config = dict(
    d_model=128,
    n_kv_head=2,
    vocab_size=1820,
    activation='swiglu',
    norm_place='pre',
    bias='none',
    parallel_block=False,
    init_std_up=0.0442,
    schedule='wsd',
    doc_mask=True,
)
Each number is 128 + 24 x the weight over its row's rms, rounded and kept within 0 to 255. Layers, rows and columns count from 0. Numbers have three digits each. The size before them is the row's rms in percent of the matrix's.

# v: layer 8 attention value, 128x128, rms 0.183, rows 43-63, columns 64-127
# o: layer 8 attention output (transposed), 128x128, rms 0.253, rows 43-63, columns 64-127
# q: layer 8 attention query, 128x128, rms 0.187, rows 64-89, columns 64-127
# k: layer 8 attention key, 128x128, rms 0.179, rows 64-88, columns 64-127
v43 116:157139155124141132156120075182137105133093114111125160159103125143090102130131081121131123159154142109132164150125112128157104132153149115150122134115118111191151163128131127157168135104105135
o43 112:127102096178099116118108163098139163153139117148132128161141116102107146122136147153111165124134133146104167127141166104104139120124104146092125148128124123104107158126150151076091084178126148
v44 100:140133079175119119147113136102138123149111134160146131148110135107127133184096087130074118165108129127124089148167129092148115123117080121136092128105142110106186118122093128123130116100124133
o44 092:145071143122103121096138138139150134112133103109135105134090109141163156116122108132136119113148156150139159108142067151134138158062095160164138121153123106147080131111158118095093125151129084
v45 107:121119058142148132128111150151135135123118125119165109120113101154138153104081099094141092105100156136164139095142128146137130137131092166141155117110110110114126108094120136118128118165145130
o45 107:147150174124120105147154118130125137123131124130111141114112098150089099087147160165092186162126135128132136124126160175097144153172151105162080145135126145153101144151127139124150154123141115
v46 102:124165161114099131076148075108129122094142127086156128112138126093114104110141117164152144163147131134092139123090158155140077147137135133132127155092124135108147150150096164130113130126101138
o46 101:091109126153143101125105120120176149154118112132136112156120150150137117112080127118123124119107093140173155164172133105158140125089145108135076149170115092144132111149106146136122059168144154
v47 103:155123149123137137114132092151152125156148138130115194131108151139142188132137124130151142144113160139107133121099130131078125117148122127141151125096167146129094097123170128154132103098174157
o47 092:109095120126084109112111160126091150103142129146139137110143118145125103075152126102152153135121137132182129134127184111158120124112151151124101138099147116064134129108096110101085144141152123
v48 113:080127120120182142120121139131141120121144140138090110116096113171138109135105141139102130150119096138109093095161109106094120140127133145108144169149121157144107116106137122147175110122112115
o48 104:116138117131132116153125141106134141137127125146143129145170095114103202083117134151154135158116156103132103109115114122144105117091111124136139125125155133150129125164111098121128104071136129
v49 106:114150143116156130120165116134165119109149102129081127137136148098113128128153128133150166081131116094145132079108143145100069122149090081119145148153114110153137107143118137133136129141143112
o49 102:143111129128097152098070129119114123165146148120177147147117139164123131065067112111147125161121109181116141176123108105141124135112175144127136109134138130140132131144134110142121071134120137
v50 102:148156121125133132085137084119088077132115110101100084147145124108098109137115165109133172134126174160111155136118137084116109130145145117107109118123117149114099126127127102093126095124123109
o50 100:150122140146123105167125122110138146145109129147135149144061143145136126085136133148110097114119120116106081100137128172139126121144127123179112119141117100127126095137122171069133105109107113
v51 100:086101122121128159143157148131168124120110140092170133089138154127144122155144117147115155116110115106097119101149119141110130102117091113146140154106110132082060129152129130136122147101125149
o51 099:146150133096159125094098130158091128141134123161125145197169118130168137093119138081128124124122104118119112165082134117160149166090160133135142076160117128145151150136148139128109165147119125
v52 101:089118135130111150123157138095148133156116139111119108138154094176156075121175093135131076065116097139086117124143115156129145140144094141092102125119136132111112140138111094140106091120172121
o52 090:145172138080155112118151123120099140107120156114127124122117127139125189113147128129121139114174159141126141153120158139168101154124104111154150152173144085144113167110097155136133153143114110
v53 102:147083120144156174104106118119127143120097123103149148142118169103142142140143108112116119132138153175116118083134117124119134143126130089092159120131150113119163109113115126076100117113180119
o53 098:128102142148140084166130131155152145125134089132129123145121107136156141068107142167122149114162116139159146120134134174129100126138097168138133112124113183107112148104121143137079143116114144
v54 089:116160143172107106085087121160123113104124108124109109154164124115130140134114097120150130112114118160174093138122142153155141159098092135180141114114158127101187145112151110156112142101185144
o54 088:137125141113109117147125108158092130133138106121119115128100152145130074136123130123094115164126145133130176113102138141122117102149162137144117134143108121152125125119088138104096104130115148
v55 107:181117168154087121154119128137166144145139124103160123079177148118167141110110083156164095115106161162115103114137102158085100157115097148124144140099128112140111134130119104119119137082117145
o55 102:112097115108152130107103105162102119172146130126092155154099136112100106086119143107108177157126137123153170099126132120143147134107119156133142094091157078143154125125167144166136106119145139
v56 114:140136159170133148196148175141137135122102115071157152131148132124115139125128138092105191157098136170107162120134109132116164118172163150135145100117150108153116117104138129130131114123101125
o56 109:131103151110123128081092138153144117148130115152132093145114113121108127124097142137167085064169122161129156104133165120168122191105095165120130127092115135133129117176117147140115153121161165
v57 113:133093111146164135134142161165114140113149138113126131131107156102115146114107088131129118157123137086111124113137166131116137137137137143136113132112152185106121139158136106114098112156152120
o57 107:141145168122116127176105135122107139097154111144099155138159069138112115169158178095169141111145165114143119132104104118147157124100180142093134114175142095127137129128148141132098125120141145
v58 115:129110155093136110153106114159168134114139153142108153113103148126168172144112114084116112131111103124146093128124140143114114126084144131110122154163107074099136108136165120114118096154119118
o58 118:079122116173133149085163107115112183123141095146115127131127132130125091142153123141141167153114164109106131125144144122147064135156146115084117145126106168157143148157102137118126153128143132
v59 090:152138121117122132149112097082160141133110161148110112155088164164142124118138124157162135106156119140103151168144139109102089139139089143093112122130142136094106099127163184128151151126127109
o59 089:128084128158129131141166140115172138151131080131142121151140128094102169153171131106104145175128124119170107093111128150144120137168137159127171082126117130145123158123122090128147125154144117
v60 097:136115134179159091143163108141084157132148078147147160115087121147133122161127118124122129112115156150141113135173134148165134118107143125150124137097142115126111115110151118122136113139098132
o60 097:131097117098068113132075139107130128121127095103133123075132125129138115115124162081114160137099187127123154105123122120140129125169074139188134142135131132161124135145128156102087180116169119
v61 101:173113122143144115143133122159132122155119108129115144115091106116166085135155128123088120126143133118151136123132148136085132152140085098104087121143143140102141109163111156109148158125157139
o61 094:131131156125111161113126137101115148105120114112130143087151144160104099133081148145112151118146136134117125124149085099125125085121141134178135163139081127114085131092117098133108134156122093
v62 094:103128148131160135143107106125117113145148119102177164126122169145150130119086124136086121091108130159127152157146140132138153160100156116162130106149145189103132155138087127098100152134130157
o62 096:183127168130121155150128160151149102090125136175094145112117113079103121147148160110163120118119126129141114129105123078096086113156102114084151115170125128161117143080139114132093151112148104
v63 108:141132171147140105123132162126147135133112116173097117124116105155120163128150114140102130162091114143108128111118083108149110058132153119145128103156149150140107096100115130142138129138145149
o63 105:098145097124105142142112079125155143067121076087152158143144100100135144094115068109123169107134105118102097116120131121107163123116108163130120182123111140108160128157158100132132094110135093
q64 120:134114155099116117141194155101159097123172166127127152116117099145110168138126109114137118150153096151103077084067148113121189122141096162154101129149092113162149151150159139125153112132128107
k64 084:106143118136082121115149087131117118100120136089144155078139141128118118156129158133154161115099103107116172107112140112154118136103122130144081113122118120168132100125114146128102095130124122
q65 100:132133084129162111129086122156143097125106101126113091096143125126127124102126169114143131129128165100167140156146129193142157106153150127138184150112183110118116104139120157128121106129118131
k65 124:125129129129141114149113128135146126114117105121092136140133150104134099076117137172128110142108099146160108136127117108100094113179139156110117125111116126137102106178127145113084076076058127
q66 090:148163132123075109113110158128114090178142123110111137123135132158163142137098159113106122110108126101108114139174095129112165113124094137148140154091092113129104084124105134147139080097134169
k66 098:132091140122094180147137125131147108144137185131134138122160091108103155134144142112110171137142168127125112114108155113129132116093131148144083123115157082161153088135140092098153199126149136
q67 096:104110137104097135118134100096114120123126150170098139118120106199134132161154142111146112091153138139127136117100110158123149157118121079117112138195152111142152178142153109079129139109158149
k67 097:124127130132115155122145125110133124110134114093142170139150103152099158179137136083113123119100097108093164105096176125140132165088116085119109129136129095154159119120142109155138155124180126
q68 102:205097117147143108120133106133112125132112136150091117120132159151128122131116084119168146101108109109156128134157101125160110106126131106146168131119129110123103163111112117110139133102090139
k68 105:165109148131146117144106135156161137127095095158125129162094109104146112082094141147117115154135130117147109109143120158140135085162114127161164114133107119104143119114159153126089130068089121
q69 103:159152162111086110160164120091140120137110138131129128106113115161107112154105138160097105078167153126104141153133125128079131140124103162091126113151102120118111085099166125133159163099138115
k69 101:099121143130090125095152116120110136151133154097139127087124142131103144200147142127121126117127106115121142104132165114154103176104117114115110155120129118147154103116112132107092141150181141
q70 087:136104112130111133093151161119119168097132123055138115095144108144063135165140091124154133175103129148128098110133135141120123111128068085143127077089160143135107144124127114108130118130122097
k70 103:142105133156127098135160097118114146135125140119112145129116150138122101142128131150141188115094098162123119118173147161164112142119092119138112074144183090135103135112143079148124150142163140
q71 099:125120148131159111121114138154130118131112152137159134091102149173143118079155129161136139135102146158141142116129134144123109127180132067147136137151162085134117137125081179095114144120128130
k71 097:104096142132162121145129163112152135129133076179100110179172144150163120104129111133135130130174150132141130138168108119152134132197113205165161100106125155130102134158167155130098153080138084
q72 091:138125167145128156119143128118132123143126134114121134130112139159104129168104152122115148134119129143117107102128118124126066140085111094095108130114191121087100154105128155127174166097133085
k72 083:163147109122107116125138102090106131098145107110180127132144143121112157111134136103154135102173137139105143125142112161168134130094118118107129077152104138206122185124101154122180112156165145
q73 093:121150096104095184109123161120153110155125171125131114094187167108134154152128125172116178115166152157076115146144134154131126130122168148100134138100162154125149106089144110145150156116117132
k73 091:094122126135132135122137112099105113139166131124160172157135113180118161150110108164153124140169157111102170084082134103118128110121085148132087156130163131151186150118126152167180143127149098
q74 096:127109108158141127097124164072112118104101134177118143099113163158142120203136158088158106159139105129111157106142145158162149156135126155123157070137124129131136132129106139130151103141091105
k74 088:172110135104150158138155134063116134156149140104134137131170157115134171189120129127102123147141097112122167078162133128191144157080111125117137116164133170143120156093145156157113142154137114
q75 092:122174170127139118121074156151096113114099107120116098095135193153162161118128126085114132115079148132132114121120173106118116095148127136142112149107151148096076124144100177162146111165084087
k75 090:137122077081169099083120148153119098106116134135116127135135098122165111059126097124123150181153138118146091175124115150164110139138122133147153166124123116129106164135116118155123129093097127
q76 096:174107157123166126147101133180128137123127140141121118143128151166156131099127116202126159147141146121131142123156183082164144106154107151140142167123175143106147129143107106126132139113126130
k76 099:148148119116124094120128114166122150146117101158081121136105138097131149064133121141157103130121122145128099116141113144108137100181132137162151137098140085095098125109118174122130113116090134
q77 099:097134152139168110112115148127121103140135127119115159148104096140111149067143123062119120085115143115137088087129105102115115169108136096120147142137118129113141158142097145106076136129111120
k77 103:131154148111136074129121141138087133128113099167096099113110131175124121098134122127097150136145150102106127125121143113156137090126180090104159106125161119127118128142103101150145143148110142
q78 105:114087188137102164128118147094135092138171150153147126144094075138111135141134146135091148143089142107133130105160148124093062186118120135095128106106112117151097109127125164105112125156133122
k78 096:120097165121115128135153100113162090144205150114146118162094123152093116159120138112130151085147129088101128133118112140140152135043123141140092096120144167161137109109171136141131137168175152
q79 104:136100163134156123135106140166093076140122161148133126083075149088130177107127114167084121090124114070154129151168115112139145146123146105099142131115116103134096136144116126097127089121108128
k79 100:171107151135112105115126126157137174122136111135129115128102128111100129054137125140093090121131175096158112136086132096093121126168131147116125123085140115117119128117132139122143121123087154
q80 088:126140137086090114125114132118142123127146136147137109135141144100118097124152124126165161156134151132144164110131125092169129081173109077138117130111106086151130100115142107149140140128153158
k80 090:119181130116101120113103089166131086172084111107120091165123129137125134112116099152170142126125102141118144134098118141130172134134097118118150136124134107116113088137149155066100136112124114
q81 109:115101071122155119107134138158157117123137144155137150138112151121106129128141123148110125092160106157133128119111113136125143121125143112102116081157119106133090146118095130114131187096159135
k81 109:129105107145116140121150116117094167145147114133140151086130117150149140169132108167151131157115143112114157104150110068109150158102111115115071147156100146152178155090128097110154174130133077
q82 109:146120162147123166102126103139142124124139153143135160157101092178110128146084142069098094139065136060148116139133134105089129151115131108075096123108087138133148133121099147131130098161156151
k82 103:119114140141110122136107085119117077148127148114138151123154141126130145162101122102149158104119149088136134103111154145125104169068117127160108123147114151143138161134134128147105130198152124
q83 088:174084127141099183137136127146135140144115154154118138093126126132123156099126086139135103188159088151160133122126152144137156133115116121110098120126098120081164106124121111129118124123150125
k83 109:111088099151128092110083133130118163163122091159090094135105091090148080057160119129125113108082157147137119104159131115104125108170117138147116137142101125111095117154141131122120126151077146
q84 101:112148144131133109124127119109119103161120117088130118138131147159145098178161160123144106145135143142133145140156093103100072126094102125132142140163100159159098109144151116126146142126112159
k84 091:151153111132164107122135138095160115134158138110117096104105118125109102208096154102070106134115124104121149131097103121174147184095132126151098121099103105122146117111097156132115111117136088
q85 107:135122116104116135105109161136080132170102165099089149121131178184084157162143134109110119068155095144117130086142152119128121154111117100172142111136129134107168138115100127137134136132126145
k85 110:149112122126087123162155124117140122140172167112166125147126075155125163195130115145109164154121113069107157114115154119149096130104138131144117135111154124148094124146133132138109138134140119
q86 088:112136101056126131114173150112111133114105141087153116163141151148117140079097133155145150137147119186079134100119122135083163127141079107133146128081128110130093146141129129150131139173163112
k86 088:148151123142163110105119120118126100124127133120125117107104111156148108153125117163108060139170100104082122117151096125160133112143151110113100166103139167139119149129118086176079125127129128
q87 112:084170174108109115158130123140113151147060112146141089149129097166125184134120144160117135117149106100139138114117129112159149148103104126133151130118140100179115089127114154134163124138093077
k87 094:163133114110153154136156111093124129143160124127161119159099178119131144098141119148148177149153133125124160133145122073166168137122124128142130142087092157112129132135112106123103166130142106
q88 113:131081088156093136155165124112161189119161116122124140156153108129120137078113124168116156164156150141116104151151143167125173096132151109151136123097153120114134159105089122136095120118044131
k88 094:117146084080150115129128138114151088133116132089137158129144128124117095109129075093106120119131122148105129111160122133118165145137139151085116122148108124154109175143136138136152108146101133
q89 095:144084107172138118147074109149088140131112096138098122127139127143100149138162141119111099107135097093138103111139164130155148144109088116140158118168118160122141157072123127136122111136120117